Each number is 50 + 12 x the weight over its row's rms, rounded and kept within 0 to 99. Layers, rows and columns count from 0. The size before them is the row's rms in percent of the matrix's.

# down: layer 7 MLP down (transposed), 512x128, rms 0.131, rows 61-87, columns 0-127
# up: layer 7 MLP up, 512x128, rms 0.178, rows 62-88, columns 0-127
down61 116:53 68 43 64 43 39 56 44 41 52 25 40 41 31 51 45 41 22 44 54 58 68 36 31 54 49 74 48 55 82 64 54 45 45 58 61 64 57 31 53 27 54 63 54 56 72 42 51 61 55 49 62 58 53 67 44 62 50 55 59 69 65 55 51 39 54 47 64 41 39 48 52 60 52 39 60 42 73 68 47 58 56 59 51 57 36 41 73 39 49 39 52 55 29 38 44 42 67 43 44 47 36 74 39 43 50 41 56 80 47 57 60 52 42 37 59 27 58 51 46 60 58 35 33 44 70 63 68
up62 111:88 52 34 44 39 44 55 73 73 45 52 64 44 57 49 32 55 67 55 41 38 64 57 64 56 45 52 54 62 60 64 44 24 46 54 33 45 53 38 52 81 55 48 51 25 54 65 55 55 45 23 69 61 44 46 55 42 39 67 58 58 45 68 56 39 54 68 53 65 60 43 32 44 33 49 62 65 54 27 30 59 56 52 42 41 26 47 54 56 52 54 28 47 37 39 42 53 57 60 65 54 64 53 55 55 43 60 53 34 58 50 41 59 69 66 57 67 70 46 52 52 63 51 32 40 38 47 45
down62 108:57 43 46 76 33 60 45 34 52 48 40 52 43 24 53 53 70 17 72 31 45 28 68 33 66 69 40 56 70 41 42 59 37 39 61 48 43 57 59 60 45 61 59 72 58 42 52 48 38 41 56 55 52 38 45 36 52 46 40 55 30 51 41 52 48 61 42 35 41 71 61 44 66 57 54 45 43 41 37 48 40 44 84 66 52 30 57 35 27 38 42 42 59 59 63 56 63 49 39 57 66 64 56 56 49 54 34 65 46 58 56 56 44 44 54 38 48 56 41 44 60 64 37 67 50 53 63 27
up63 107:62 35 46 54 42 52 39 70 65 33 62 45 53 62 56 45 52 72 39 60 70 53 35 44 52 68 47 45 58 26 46 72 38 42 61 36 52 21 42 44 46 46 41 39 42 62 57 36 67 37 50 47 44 33 38 27 53 57 51 40 51 46 55 40 46 45 47 63 35 35 61 61 60 35 31 36 39 65 50 60 35 39 65 57 62 62 36 37 61 75 28 56 38 54 42 47 55 52 43 66 51 47 56 66 48 49 59 36 34 60 42 67 36 40 31 41 52 69 65 66 38 57 52 29 60 42 45 25
down63 108:29 47 43 55 45 48 36 66 66 51 42 50 48 47 55 31 55 33 55 51 47 33 26 50 62 59 49 31 59 64 54 47 50 37 54 50 47 46 58 54 50 44 51 29 51 61 54 45 35 49 65 53 42 33 60 60 57 55 52 60 50 44 41 37 43 33 62 49 41 32 43 33 56 68 33 39 46 61 64 45 36 39 57 68 42 16 48 56 43 43 87 49 51 59 46 31 56 53 41 64 48 39 46 66 73 41 48 71 50 43 50 50 51 48 40 58 55 53 35 59 46 56 53 25 42 33 01 63
up64 100:57 35 45 47 50 48 38 63 56 35 38 58 57 40 63 54 52 39 43 58 21 64 44 30 44 36 37 50 35 67 35 47 42 55 50 71 40 56 49 74 54 52 40 49 44 43 51 57 73 23 59 67 52 39 71 59 35 51 43 54 34 75 50 60 35 61 44 49 73 68 60 39 52 27 55 46 53 27 39 36 49 20 33 52 41 37 53 20 56 66 58 67 48 40 41 48 43 36 41 56 58 56 35 67 54 44 50 60 41 57 58 30 57 38 54 28 52 46 49 47 61 53 40 45 53 49 62 56
down64 103:45 50 24 42 36 55 56 60 61 66 58 57 42 55 53 33 36 49 41 61 58 65 51 70 59 66 48 53 60 48 56 43 59 40 59 41 70 29 50 36 37 46 63 54 55 37 58 63 52 57 46 42 39 54 36 41 62 72 44 54 82 33 30 50 54 57 46 58 43 41 33 35 30 45 41 55 72 37 48 80 42 63 51 61 47 55 41 58 36 25 30 39 56 44 57 42 62 56 64 72 40 45 60 29 35 46 42 42 51 48 36 60 34 35 22 57 44 44 45 62 39 48 73 32 47 41 56 57
up65 101:68 49 65 55 42 42 61 67 56 39 45 69 62 55 71 65 64 61 64 57 53 67 49 82 44 47 44 56 51 33 34 61 51 53 51 51 23 69 47 32 52 50 38 79 64 44 72 23 77 45 30 61 65 45 45 51 50 46 69 50 57 57 42 59 52 56 49 56 29 44 62 38 58 26 42 48 58 62 45 73 56 56 57 38 59 30 50 55 50 38 56 49 44 57 62 44 65 48 39 52 56 35 46 60 61 57 44 55 61 36 43 67 36 76 48 39 50 46 56 53 59 34 67 50 58 52 63 40
down65 100:61 42 54 68 55 50 53 40 66 36 43 59 57 27 50 48 46 48 44 33 48 48 60 40 29 28 26 47 52 42 54 48 27 56 52 50 44 52 64 16 50 43 52 53 39 53 28 78 39 51 50 28 55 65 52 60 32 36 50 46 52 55 36 42 23 63 44 35 50 59 56 45 52 66 53 30 47 51 63 42 46 47 65 53 52 74 49 30 52 44 60 37 31 56 49 33 25 68 52 52 49 39 36 59 52 55 35 40 61 63 66 59 42 58 42 31 55 40 36 43 58 45 46 81 33 35 56 57
up66 104:62 53 41 57 62 34 58 49 39 55 49 57 53 39 55 58 32 61 32 50 68 64 45 40 67 44 71 38 55 61 59 53 58 49 44 42 32 77 51 54 65 43 38 44 34 64 49 69 54 44 41 39 54 52 56 65 77 45 43 51 52 57 45 52 46 70 45 49 41 28 56 61 31 57 48 54 45 55 39 34 47 24 34 64 29 52 33 35 55 67 40 32 57 44 59 47 41 32 22 42 48 50 53 43 57 34 33 21 68 36 61 69 52 52 59 28 34 76 58 56 61 54 46 38 51 43 52 57
down66 092:39 32 54 40 35 60 35 44 44 56 57 29 49 76 51 45 47 53 78 35 56 37 43 69 59 49 35 51 54 32 64 37 39 61 70 57 53 41 43 54 51 42 64 44 66 45 63 46 56 40 54 59 72 44 55 42 47 59 64 41 44 51 66 39 58 41 52 57 55 57 52 49 53 50 46 42 50 61 70 58 41 66 60 42 79 69 38 62 51 16 63 55 48 41 43 60 55 60 45 48 53 58 54 49 47 64 53 85 30 48 26 35 47 40 52 51 59 31 34 62 39 44 65 71 59 53 48 22
up67 097:40 42 37 52 46 41 52 58 58 56 54 57 43 52 61 57 39 26 43 57 66 57 46 46 61 54 44 51 54 40 42 70 45 56 43 59 29 34 72 64 63 60 45 71 51 48 34 56 37 60 48 56 68 29 52 60 47 47 62 41 39 56 38 45 61 37 61 32 53 59 54 65 61 57 55 45 50 73 35 49 41 90 44 53 35 48 59 63 35 50 66 51 63 58 66 62 37 60 46 48 36 44 23 43 71 64 63 35 60 33 62 71 65 53 62 50 35 56 49 38 47 53 65 57 57 23 39 77
down67 095:53 54 44 44 49 48 42 34 29 46 74 52 29 42 40 52 53 64 54 53 44 41 53 40 71 35 62 45 38 64 57 34 69 34 43 49 53 53 30 63 49 41 48 51 46 64 61 50 76 47 47 48 21 44 65 53 46 58 41 57 36 31 70 45 61 42 51 62 38 53 47 47 45 59 26 35 48 40 67 49 40 30 45 50 58 40 48 41 40 48 46 62 53 41 42 42 58 32 42 60 44 33 52 54 31 63 26 73 43 57 84 35 27 34 62 58 52 35 52 52 37 68 57 47 65 71 57 36
up68 098:43 49 38 64 48 35 68 58 32 42 62 65 49 34 46 71 78 59 51 55 54 81 40 41 47 57 51 53 59 59 56 49 19 35 50 75 51 49 58 45 50 59 45 48 67 42 55 37 32 76 33 57 43 53 73 19 48 51 60 58 44 60 55 45 59 56 59 32 37 33 43 50 43 41 60 42 58 48 49 42 42 49 56 53 34 57 55 39 40 49 35 54 53 44 41 36 46 57 64 54 32 44 43 77 50 69 46 45 65 41 60 72 44 40 37 64 28 67 54 47 33 53 72 41 56 48 64 54
down68 094:57 61 36 48 57 52 30 51 50 44 28 43 77 47 74 34 26 51 65 58 53 23 53 23 31 51 51 44 43 42 50 35 58 64 30 44 48 53 48 58 52 43 51 63 48 50 47 26 65 23 53 63 27 46 58 65 49 34 32 57 60 62 40 57 60 42 57 51 55 50 42 62 63 49 47 68 59 69 46 60 52 37 27 48 46 62 58 44 58 53 64 58 61 63 35 59 54 46 43 44 46 63 44 56 38 34 27 54 42 52 44 28 54 56 54 59 65 43 39 49 46 52 32 75 77 48 55 46
up69 098:69 54 55 53 42 49 44 56 45 52 42 54 38 64 75 53 41 56 54 43 63 38 59 89 39 50 70 41 43 54 42 59 54 58 64 39 79 68 30 53 52 38 41 52 64 43 56 34 53 47 54 53 66 61 41 57 55 66 50 55 63 48 42 60 49 50 52 53 41 35 13 51 49 71 60 40 75 42 51 53 76 45 72 50 41 63 44 60 41 41 41 44 56 43 53 58 43 62 51 31 62 74 50 31 30 42 54 30 74 27 76 55 54 57 59 52 49 42 50 46 46 52 47 44 58 39 45 64
down69 089:19 68 44 66 45 41 63 46 42 52 68 57 39 47 40 47 65 65 65 52 43 42 42 26 44 36 36 65 62 66 46 51 58 35 50 66 28 53 61 39 49 53 53 35 49 69 55 64 32 54 66 53 40 64 82 45 37 39 41 64 46 53 47 50 36 54 34 51 64 62 66 46 63 47 35 54 33 64 41 47 48 56 27 46 60 48 73 61 60 56 66 43 40 65 54 23 46 41 42 53 36 27 58 59 55 39 43 60 22 41 49 52 58 51 44 37 63 69 40 54 60 57 60 48 39 58 55 64
up70 095:58 33 62 56 50 69 55 55 63 43 47 57 54 77 58 59 75 71 57 58 42 63 51 44 21 55 80 58 50 41 59 53 56 38 52 52 65 52 67 54 36 49 66 56 34 59 55 48 53 51 48 39 48 41 37 40 55 57 49 31 54 47 64 63 52 55 84 68 46 63 49 54 61 47 55 55 64 43 59 48 58 55 41 33 44 38 26 30 45 61 58 52 66 51 28 48 44 46 55 54 51 61 19 58 72 56 17 54 43 48 45 55 48 51 26 41 62 66 50 46 44 56 53 43 45 26 56 68
down70 099:38 60 47 47 46 44 33 44 37 35 57 55 42 29 40 53 62 35 52 60 64 18 50 39 63 44 30 54 48 47 53 47 45 51 54 58 51 41 85 68 46 57 29 74 71 45 55 33 40 48 68 50 56 66 65 36 20 50 55 48 41 71 31 55 48 55 27 25 62 30 43 55 51 45 56 59 35 48 35 27 39 73 48 48 53 58 39 46 44 40 42 40 49 47 48 68 51 53 34 52 64 43 59 60 38 52 46 36 64 30 69 50 60 40 64 50 44 46 53 56 52 35 46 60 61 51 40 41
up71 104:29 40 49 49 46 66 56 65 62 39 47 64 58 54 56 63 70 40 57 24 51 42 59 17 41 57 56 55 52 51 36 43 43 60 67 43 45 49 31 78 46 43 36 63 47 59 49 49 50 48 34 63 55 56 30 61 42 32 60 44 19 60 49 51 56 42 62 39 35 30 55 50 29 57 37 41 58 55 57 50 47 73 56 64 43 47 64 46 30 31 44 47 63 47 67 34 59 20 38 63 55 56 55 43 57 68 58 48 58 53 59 49 70 58 41 46 44 53 68 75 59 57 45 58 39 61 36 48
down71 109:39 43 43 57 50 61 59 51 51 56 67 46 59 36 48 34 49 47 44 52 50 41 32 56 41 25 36 66 47 41 55 53 48 47 39 66 65 42 67 25 58 63 46 68 69 40 46 46 65 50 79 46 47 42 57 48 49 33 74 38 52 43 61 31 51 51 61 54 55 55 45 38 63 44 42 55 53 28 47 46 69 59 67 65 50 29 25 44 44 55 68 50 31 51 34 48 31 34 57 62 75 56 62 44 54 34 59 25 64 26 54 41 30 65 60 45 55 56 46 48 67 46 45 70 32 45 43 63
up72 092:57 53 30 46 48 40 36 66 53 56 37 41 76 47 51 56 42 43 83 69 47 47 64 68 56 15 64 45 43 32 56 42 66 59 62 72 52 50 57 49 56 55 47 40 63 42 62 65 70 32 47 51 62 41 60 36 47 67 51 33 41 52 52 60 67 41 65 41 51 32 58 36 70 39 28 59 51 29 48 37 59 52 68 53 54 39 52 56 39 39 59 66 67 54 39 53 35 44 62 63 45 83 67 49 47 40 58 41 56 54 63 26 51 50 52 55 62 59 39 43 47 45 62 52 56 58 38 38
down72 097:48 62 47 52 47 61 62 54 35 43 67 38 32 60 43 70 41 57 37 55 41 72 48 64 62 43 57 62 48 48 58 61 41 39 59 55 55 64 55 27 66 62 60 43 44 41 31 37 49 60 38 48 66 55 50 50 57 60 62 31 36 61 55 47 33 40 41 81 38 66 40 61 38 41 45 28 50 60 43 63 35 37 62 41 45 17 41 70 53 79 65 55 50 62 69 41 29 49 58 45 49 38 59 78 53 52 19 41 57 45 42 44 53 41 55 52 37 57 62 58 51 59 50 53 44 51 58 71
up73 097:53 29 35 48 45 73 67 64 49 53 48 58 52 46 70 59 56 29 69 39 36 39 28 40 65 47 54 51 49 42 50 73 45 36 64 51 33 57 65 59 33 69 49 50 45 61 55 34 52 69 48 26 52 58 31 61 71 55 39 42 66 43 65 39 44 53 53 40 56 39 43 55 46 52 38 53 64 47 57 53 61 22 72 35 49 31 28 31 18 56 61 37 52 37 49 44 58 63 33 52 34 51 31 47 51 45 30 55 39 53 45 43 42 34 33 43 56 61 66 42 52 43 53 54 39 40 41 62
down73 091:59 66 63 65 63 37 34 71 49 58 60 44 36 58 42 46 44 44 37 60 54 55 67 60 55 67 46 40 42 66 66 55 65 66 26 55 60 44 26 36 59 55 29 45 60 52 42 55 54 74 59 56 57 34 45 47 45 50 54 64 37 56 19 30 60 35 56 64 70 35 34 56 41 40 53 50 32 59 38 48 57 77 33 53 54 64 66 58 64 42 45 83 45 46 60 68 35 45 59 56 50 54 42 49 40 58 33 38 60 64 47 60 56 52 51 49 50 44 73 56 69 42 52 55 60 69 45 54
up74 086:32 60 85 59 56 52 32 53 53 47 38 65 31 52 47 42 52 27 37 65 54 65 48 47 64 59 66 61 50 58 35 59 42 63 44 43 40 52 35 52 33 61 60 42 68 48 37 51 59 25 62 74 35 32 47 71 41 66 74 55 77 53 55 51 60 34 52 64 55 45 14 49 29 38 38 44 50 48 51 60 48 40 44 42 64 39 32 42 62 50 53 41 63 59 44 52 49 48 60 53 52 39 68 58 46 39 54 67 67 48 71 43 59 54 47 36 55 57 67 58 49 41 56 45 67 34 44 41
down74 086:59 39 28 45 65 39 72 47 15 56 48 60 43 69 52 53 32 56 54 70 49 27 53 40 43 41 38 49 30 40 59 37 66 18 42 50 48 48 49 49 48 52 45 41 48 53 45 50 31 83 36 40 55 53 68 30 42 52 33 34 34 55 47 55 41 59 44 35 53 41 65 47 61 49 40 50 59 38 42 50 67 59 54 68 42 62 51 48 65 53 60 53 41 90 54 37 46 47 42 41 57 38 43 59 36 31 45 61 52 50 44 49 57 54 53 44 47 52 45 40 71 35 23 55 44 37 64 50
up75 105:61 31 63 60 67 36 53 50 66 71 40 78 45 72 43 71 53 56 58 41 45 53 72 66 44 40 28 49 50 47 45 58 31 42 70 47 33 66 74 56 51 64 37 36 56 47 68 50 50 56 64 41 60 49 41 51 56 65 61 42 55 58 42 47 56 19 54 69 39 58 35 43 54 56 50 50 38 43 63 48 56 41 63 38 50 45 47 51 76 48 43 49 28 46 35 49 65 75 31 43 54 46 59 71 53 43 49 50 60 32 48 54 57 53 48 51 67 67 39 20 42 44 48 62 36 65 44 52
down75 093:56 59 33 32 59 28 37 55 61 68 37 72 55 60 53 38 54 53 47 56 75 48 61 53 52 53 62 58 59 45 48 43 66 54 56 43 50 45 44 46 45 71 55 41 44 49 54 59 44 43 50 45 56 63 47 57 38 53 34 34 54 53 26 24 44 40 57 50 45 56 36 43 43 53 56 42 47 49 79 46 60 69 74 36 71 73 43 69 71 38 51 65 33 57 30 48 63 50 38 36 44 45 66 55 61 54 52 48 45 79 47 69 35 34 28 43 53 44 67 35 49 38 53 53 51 65 82 53
up76 101:59 43 58 44 25 65 29 52 56 64 46 22 53 50 46 52 59 50 73 50 56 53 41 48 71 57 67 48 44 54 53 53 63 43 42 84 48 44 68 70 57 56 44 52 55 46 71 64 52 42 43 51 43 34 67 39 70 33 28 49 34 23 63 55 53 42 36 70 46 53 38 43 67 48 41 58 58 55 48 38 49 61 39 58 43 53 65 52 56 39 43 62 84 59 44 66 54 47 44 56 41 65 59 62 32 39 43 44 49 48 45 60 63 26 51 48 36 47 70 51 60 71 53 37 47 36 72 49
down76 115:43 80 44 26 47 20 77 48 49 37 72 45 37 62 44 76 59 29 42 50 56 56 43 47 58 40 56 49 66 46 31 19 45 44 62 34 52 52 43 44 47 63 51 42 58 64 24 47 38 54 61 46 64 54 53 48 49 61 42 29 53 64 56 35 52 42 70 37 40 56 53 39 56 28 61 49 49 54 38 55 49 48 68 54 43 47 45 24 37 35 45 61 57 49 55 56 48 66 47 36 51 47 41 41 56 57 56 55 45 68 37 38 60 59 40 73 62 47 63 62 49 41 60 28 36 29 58 58
up77 095:41 39 45 44 40 58 52 57 46 13 49 52 40 50 52 58 53 26 90 45 36 52 60 50 27 62 41 57 46 58 40 71 31 52 32 54 56 43 38 66 47 39 43 48 42 46 57 61 55 43 50 78 39 56 64 74 50 66 59 74 42 68 24 38 63 50 30 38 68 60 48 45 46 28 56 54 48 54 55 37 50 50 62 36 44 61 56 37 48 52 48 58 44 39 48 43 49 42 58 57 56 74 46 62 37 41 75 72 50 48 34 45 50 36 47 49 57 53 28 57 50 55 25 56 42 51 43 49
down77 101:57 29 37 56 46 44 48 48 73 59 63 50 52 33 23 49 39 65 41 45 17 52 69 56 62 21 38 64 32 68 42 39 41 55 45 47 50 25 34 64 57 35 53 46 57 43 40 51 43 55 48 31 37 61 56 50 45 54 39 47 44 37 54 46 57 86 37 54 41 47 63 57 62 47 58 50 55 50 66 49 51 44 47 63 35 35 32 51 28 55 45 52 36 40 47 58 58 46 39 64 44 61 42 50 56 58 53 55 49 40 56 30 54 51 51 82 46 31 61 61 34 39 43 43 62 51 72 76
up78 100:48 32 56 66 45 56 66 45 72 70 46 35 34 48 40 38 70 69 37 61 40 62 51 58 33 53 53 48 24 52 28 54 53 60 64 53 37 47 39 42 42 50 45 54 46 48 50 54 38 23 34 39 68 55 63 55 39 42 54 52 61 37 71 31 69 34 60 47 43 63 45 31 58 47 40 62 51 32 43 45 30 59 66 29 56 51 63 22 51 52 49 71 61 63 39 49 54 40 47 59 59 51 38 59 56 54 50 22 71 60 37 48 49 47 63 37 59 61 46 30 47 51 52 62 77 52 45 44
down78 099:61 43 43 31 49 25 44 52 49 58 60 57 61 49 47 70 53 46 42 57 66 34 47 51 59 40 40 48 66 44 39 41 60 61 58 34 53 49 59 58 44 55 61 61 55 58 46 49 30 80 61 38 39 45 42 67 51 52 42 44 43 48 57 45 55 69 51 57 55 56 66 32 55 56 50 48 56 30 68 42 65 40 59 38 72 68 43 45 57 58 48 53 60 79 48 55 51 67 40 71 57 43 17 44 60 43 73 45 42 36 40 54 47 58 42 47 51 41 84 56 40 46 57 11 55 55 76 36
up79 100:58 46 35 50 44 59 35 57 53 47 63 44 36 48 24 34 53 59 49 37 53 61 52 46 59 57 69 44 48 61 38 43 61 59 58 61 25 56 54 42 45 56 51 71 38 55 37 24 58 39 54 41 59 37 41 45 76 41 38 38 62 32 46 52 42 36 65 70 70 45 39 49 32 55 54 49 67 50 43 59 59 45 63 55 42 24 58 49 38 64 54 43 72 53 51 41 39 73 30 63 30 49 57 66 35 36 60 42 70 64 34 59 39 49 41 75 56 46 40 40 52 48 67 69 50 29 33 48
down79 092:65 39 62 51 53 43 46 50 33 41 28 43 58 42 55 37 35 71 56 51 52 31 50 51 33 24 24 75 57 46 77 46 34 59 63 53 44 48 36 19 63 64 44 56 69 59 49 39 46 46 60 59 48 34 42 36 44 44 45 43 46 54 42 61 45 60 55 62 38 53 56 40 57 38 65 65 50 42 58 43 75 54 70 38 40 62 59 43 59 42 68 43 35 54 49 51 57 64 40 34 48 65 44 27 39 33 44 70 50 53 52 49 26 55 64 25 42 54 48 48 40 39 38 74 61 48 43 44
up80 097:53 66 73 42 31 61 63 59 73 66 47 54 63 56 44 75 48 46 34 57 64 39 52 53 51 53 49 64 44 45 47 40 41 65 52 46 70 40 56 56 45 61 47 39 15 52 44 35 53 54 57 62 51 37 51 42 62 47 68 60 46 53 68 52 44 28 60 66 56 28 30 28 32 30 33 41 33 53 39 57 41 49 50 44 54 25 39 30 50 49 46 45 74 62 40 51 51 39 46 48 32 46 43 46 52 47 44 25 47 56 35 74 48 32 40 41 65 65 46 71 55 58 40 56 41 68 48 52
down80 100:46 52 42 43 49 44 62 44 48 36 64 64 39 51 66 50 75 46 53 57 45 49 48 53 58 50 29 47 35 20 63 61 45 43 56 49 47 55 37 51 28 54 55 52 59 39 43 57 31 63 50 45 51 47 42 50 49 66 25 43 55 65 45 66 50 44 31 42 49 55 53 33 51 71 70 60 50 59 49 39 57 51 50 68 44 61 52 50 28 42 58 62 45 80 43 34 57 51 61 41 48 36 28 42 53 37 52 52 58 51 79 48 51 65 52 54 56 47 73 53 47 36 53 05 78 37 57 27
up81 103:51 55 70 48 58 64 58 50 64 25 44 65 51 35 53 44 36 51 53 45 52 58 47 71 53 54 70 42 62 48 41 46 52 59 47 53 51 27 40 57 50 49 36 26 37 72 38 68 56 61 40 53 57 71 45 42 49 54 40 75 39 50 60 35 58 32 57 61 58 67 20 66 67 45 35 33 46 74 59 55 58 44 42 51 58 43 56 48 84 72 54 50 51 42 44 26 70 48 47 48 42 60 42 24 59 45 29 68 53 60 40 62 54 42 42 48 56 48 57 46 67 63 57 46 47 40 67 59
down81 112:52 40 18 80 49 62 46 42 53 42 42 57 51 22 67 42 54 63 45 56 36 42 56 46 45 56 41 64 67 49 54 42 54 42 49 63 39 62 62 71 60 48 67 58 42 44 35 48 57 36 57 54 61 40 41 43 52 45 48 46 63 49 57 77 57 48 38 46 31 47 65 37 51 40 82 46 51 40 37 39 49 56 31 50 56 32 40 57 47 49 46 37 66 43 30 66 21 70 56 42 29 48 32 49 35 44 39 43 48 43 73 66 58 56 35 44 66 54 44 52 35 51 52 35 48 53 39 81
up82 100:71 61 60 53 52 41 29 48 62 62 54 37 54 63 46 55 72 62 47 54 48 47 77 39 28 71 49 51 56 48 43 64 32 49 54 34 55 60 68 52 61 56 68 30 53 41 44 52 35 40 52 38 65 42 47 36 64 56 58 66 44 54 53 54 39 41 68 66 28 64 41 83 53 44 39 67 44 48 58 54 34 40 59 43 34 41 55 20 58 51 36 50 38 61 58 49 59 47 39 53 67 65 41 56 57 41 54 23 42 40 57 76 53 29 64 66 62 36 54 54 50 31 56 63 50 46 43 38
down82 099:50 51 60 47 48 50 55 64 48 65 29 44 61 47 51 50 50 52 45 59 50 54 37 25 67 45 46 43 44 48 49 54 63 64 46 54 42 54 52 40 45 62 43 38 49 36 52 53 55 44 71 45 24 72 54 40 41 52 29 17 22 51 74 39 59 62 38 45 61 51 47 61 69 62 53 40 41 52 38 53 68 40 55 56 81 58 44 49 44 52 43 32 48 21 59 72 39 73 32 56 65 47 55 62 43 47 57 76 56 54 63 47 55 50 42 19 46 51 22 44 45 33 65 46 39 56 44 44
up83 106:46 63 58 35 35 46 47 43 42 48 65 57 49 54 28 52 59 20 55 53 67 55 30 49 45 63 64 42 44 58 62 46 50 62 78 59 59 49 58 49 67 53 54 33 32 52 53 62 53 39 58 61 39 45 57 68 62 60 53 47 40 24 64 62 40 65 29 31 56 46 67 53 61 57 57 31 35 53 17 63 42 65 59 58 45 62 58 39 52 74 43 32 61 41 64 33 53 57 60 43 36 55 66 49 72 64 40 30 60 45 43 56 64 43 40 44 57 30 58 39 46 57 59 30 42 57 60 44
down83 098:44 50 72 80 55 48 50 61 61 47 48 57 52 39 69 39 59 71 49 55 54 36 70 50 57 65 60 38 68 47 51 48 50 39 42 46 44 50 36 51 32 41 22 73 55 64 66 41 69 54 49 49 56 48 39 31 61 40 34 51 62 78 41 37 58 44 54 63 50 53 48 43 46 50 41 64 68 52 60 31 71 60 33 35 54 55 52 41 62 33 51 57 37 57 27 60 46 42 40 33 52 63 45 56 33 67 38 65 43 49 44 66 42 30 63 39 61 82 57 60 48 38 41 68 52 43 48 62
up84 101:35 42 54 47 56 44 45 61 57 50 62 41 78 39 62 59 35 45 46 43 39 46 54 77 63 65 55 62 50 62 44 57 61 56 50 49 39 58 63 49 42 71 42 21 57 44 61 66 35 53 56 41 43 42 45 51 59 44 45 51 44 59 63 50 69 35 36 54 37 51 74 64 39 31 34 42 42 49 32 27 54 44 67 51 38 44 40 39 33 54 42 63 47 49 51 41 45 67 72 42 36 55 70 39 70 37 65 46 31 41 39 47 30 49 63 53 47 34 52 29 31 37 74 51 30 65 33 36
down84 094:61 66 48 41 54 63 36 64 36 32 56 59 49 42 38 55 60 65 53 71 55 67 43 39 48 23 57 45 53 52 47 46 59 49 41 50 46 43 62 39 61 44 63 52 54 64 49 41 41 63 56 53 37 54 47 64 18 49 76 61 33 42 60 41 55 47 56 52 50 59 44 39 31 73 52 40 67 59 55 65 52 44 53 51 61 43 42 59 69 53 59 30 24 50 40 70 46 35 44 77 66 48 42 58 43 53 53 51 60 40 29 60 50 63 84 53 52 50 37 75 71 50 49 75 58 41 70 59
up85 099:67 58 77 61 47 50 38 79 45 53 50 50 51 63 51 60 38 43 51 32 32 57 42 44 66 30 45 43 44 46 51 57 51 44 46 40 27 75 40 69 36 55 48 39 17 35 68 51 43 65 52 56 60 45 59 40 51 52 70 53 64 26 57 52 46 43 38 43 57 39 66 51 36 52 74 52 43 45 50 21 63 59 49 32 43 41 40 40 41 50 36 44 39 51 34 36 53 22 38 51 61 46 60 51 68 63 60 65 32 61 42 60 53 43 60 62 39 43 47 27 54 41 44 57 52 64 57 37
down85 090:39 44 43 34 49 52 39 40 46 25 60 26 52 19 34 40 51 69 38 62 61 52 54 53 56 63 51 50 30 45 63 45 52 66 42 56 45 37 46 32 66 57 40 35 50 64 43 40 42 51 67 50 44 43 41 44 50 52 38 53 41 76 45 38 50 65 71 60 49 45 47 41 54 54 44 54 65 69 71 63 36 49 67 43 67 38 52 60 58 58 69 34 36 44 61 59 55 55 63 75 38 42 59 55 59 67 44 60 42 38 53 35 51 72 70 46 41 70 41 84 60 50 44 64 40 55 31 55
up86 082:36 49 28 53 60 45 19 39 41 42 57 59 55 40 67 46 31 58 40 36 39 58 42 45 51 67 57 55 58 49 54 58 54 34 50 94 47 39 32 58 44 24 57 46 60 61 47 49 47 36 56 41 39 49 52 42 48 41 45 39 48 52 38 43 69 57 67 60 65 42 72 56 49 56 41 62 67 50 39 32 43 54 50 58 41 55 41 69 52 56 46 38 64 28 22 44 68 47 52 54 59 62 61 46 86 35 63 35 43 50 37 53 33 38 29 48 55 50 60 45 41 45 69 61 51 44 49 62
down86 092:50 61 68 28 33 48 84 67 64 42 54 39 43 51 60 53 52 50 73 60 45 61 71 55 51 35 40 54 33 52 60 56 34 56 58 35 31 59 54 50 53 62 47 48 40 32 59 50 69 57 51 46 74 55 48 70 53 54 28 46 38 57 38 49 32 41 42 37 45 52 45 41 52 26 46 52 37 47 55 64 64 46 55 47 50 48 52 58 52 60 38 49 30 54 49 68 32 54 45 50 41 48 36 50 28 61 43 41 57 54 70 51 72 66 71 42 57 44 37 78 45 52 24 23 61 41 68 48
up87 109:35 53 63 53 46 59 45 45 63 50 63 33 63 53 60 53 39 70 40 47 40 53 41 58 36 41 42 48 71 57 18 45 77 57 81 44 24 55 62 55 64 61 56 79 33 70 77 59 54 37 41 47 72 44 56 50 66 55 56 47 55 46 48 49 47 37 48 70 55 50 32 61 45 27 46 60 45 60 28 45 41 44 51 32 48 34 47 50 53 59 47 36 38 53 29 54 66 66 42 61 60 42 52 64 37 61 54 52 62 63 45 31 55 31 51 57 51 61 53 51 46 48 59 42 41 33 56 26
down87 105:62 51 60 55 67 45 50 59 46 55 53 71 51 37 48 62 58 61 65 61 55 39 50 41 60 69 53 48 39 62 61 53 33 71 62 45 23 40 36 38 55 58 45 44 43 68 50 52 43 78 62 52 31 35 34 41 53 36 40 70 56 34 67 55 45 60 60 49 38 58 52 57 37 47 61 44 48 76 58 55 58 54 55 46 57 77 48 32 55 29 46 49 55 54 48 38 50 20 50 52 38 58 32 37 52 58 63 73 38 56 51 65 44 69 67 54 58 40 19 32 63 40 56 30 70 52 49 39
up88 106:54 57 66 51 59 70 52 60 59 51 42 54 47 63 51 75 61 41 81 44 34 57 55 55 72 36 52 37 52 43 82 40 65 62 46 41 40 49 67 68 57 30 29 30 46 46 62 66 42 42 50 37 74 51 53 51 54 61 49 45 55 59 48 63 64 48 50 80 43 45 32 41 48 56 37 37 33 34 59 46 58 39 30 52 63 34 53 57 53 52 74 49 48 44 46 74 58 19 37 57 58 51 43 77 46 58 59 43 59 50 54 63 39 43 46 45 67 60 47 67 44 60 48 67 51 51 52 50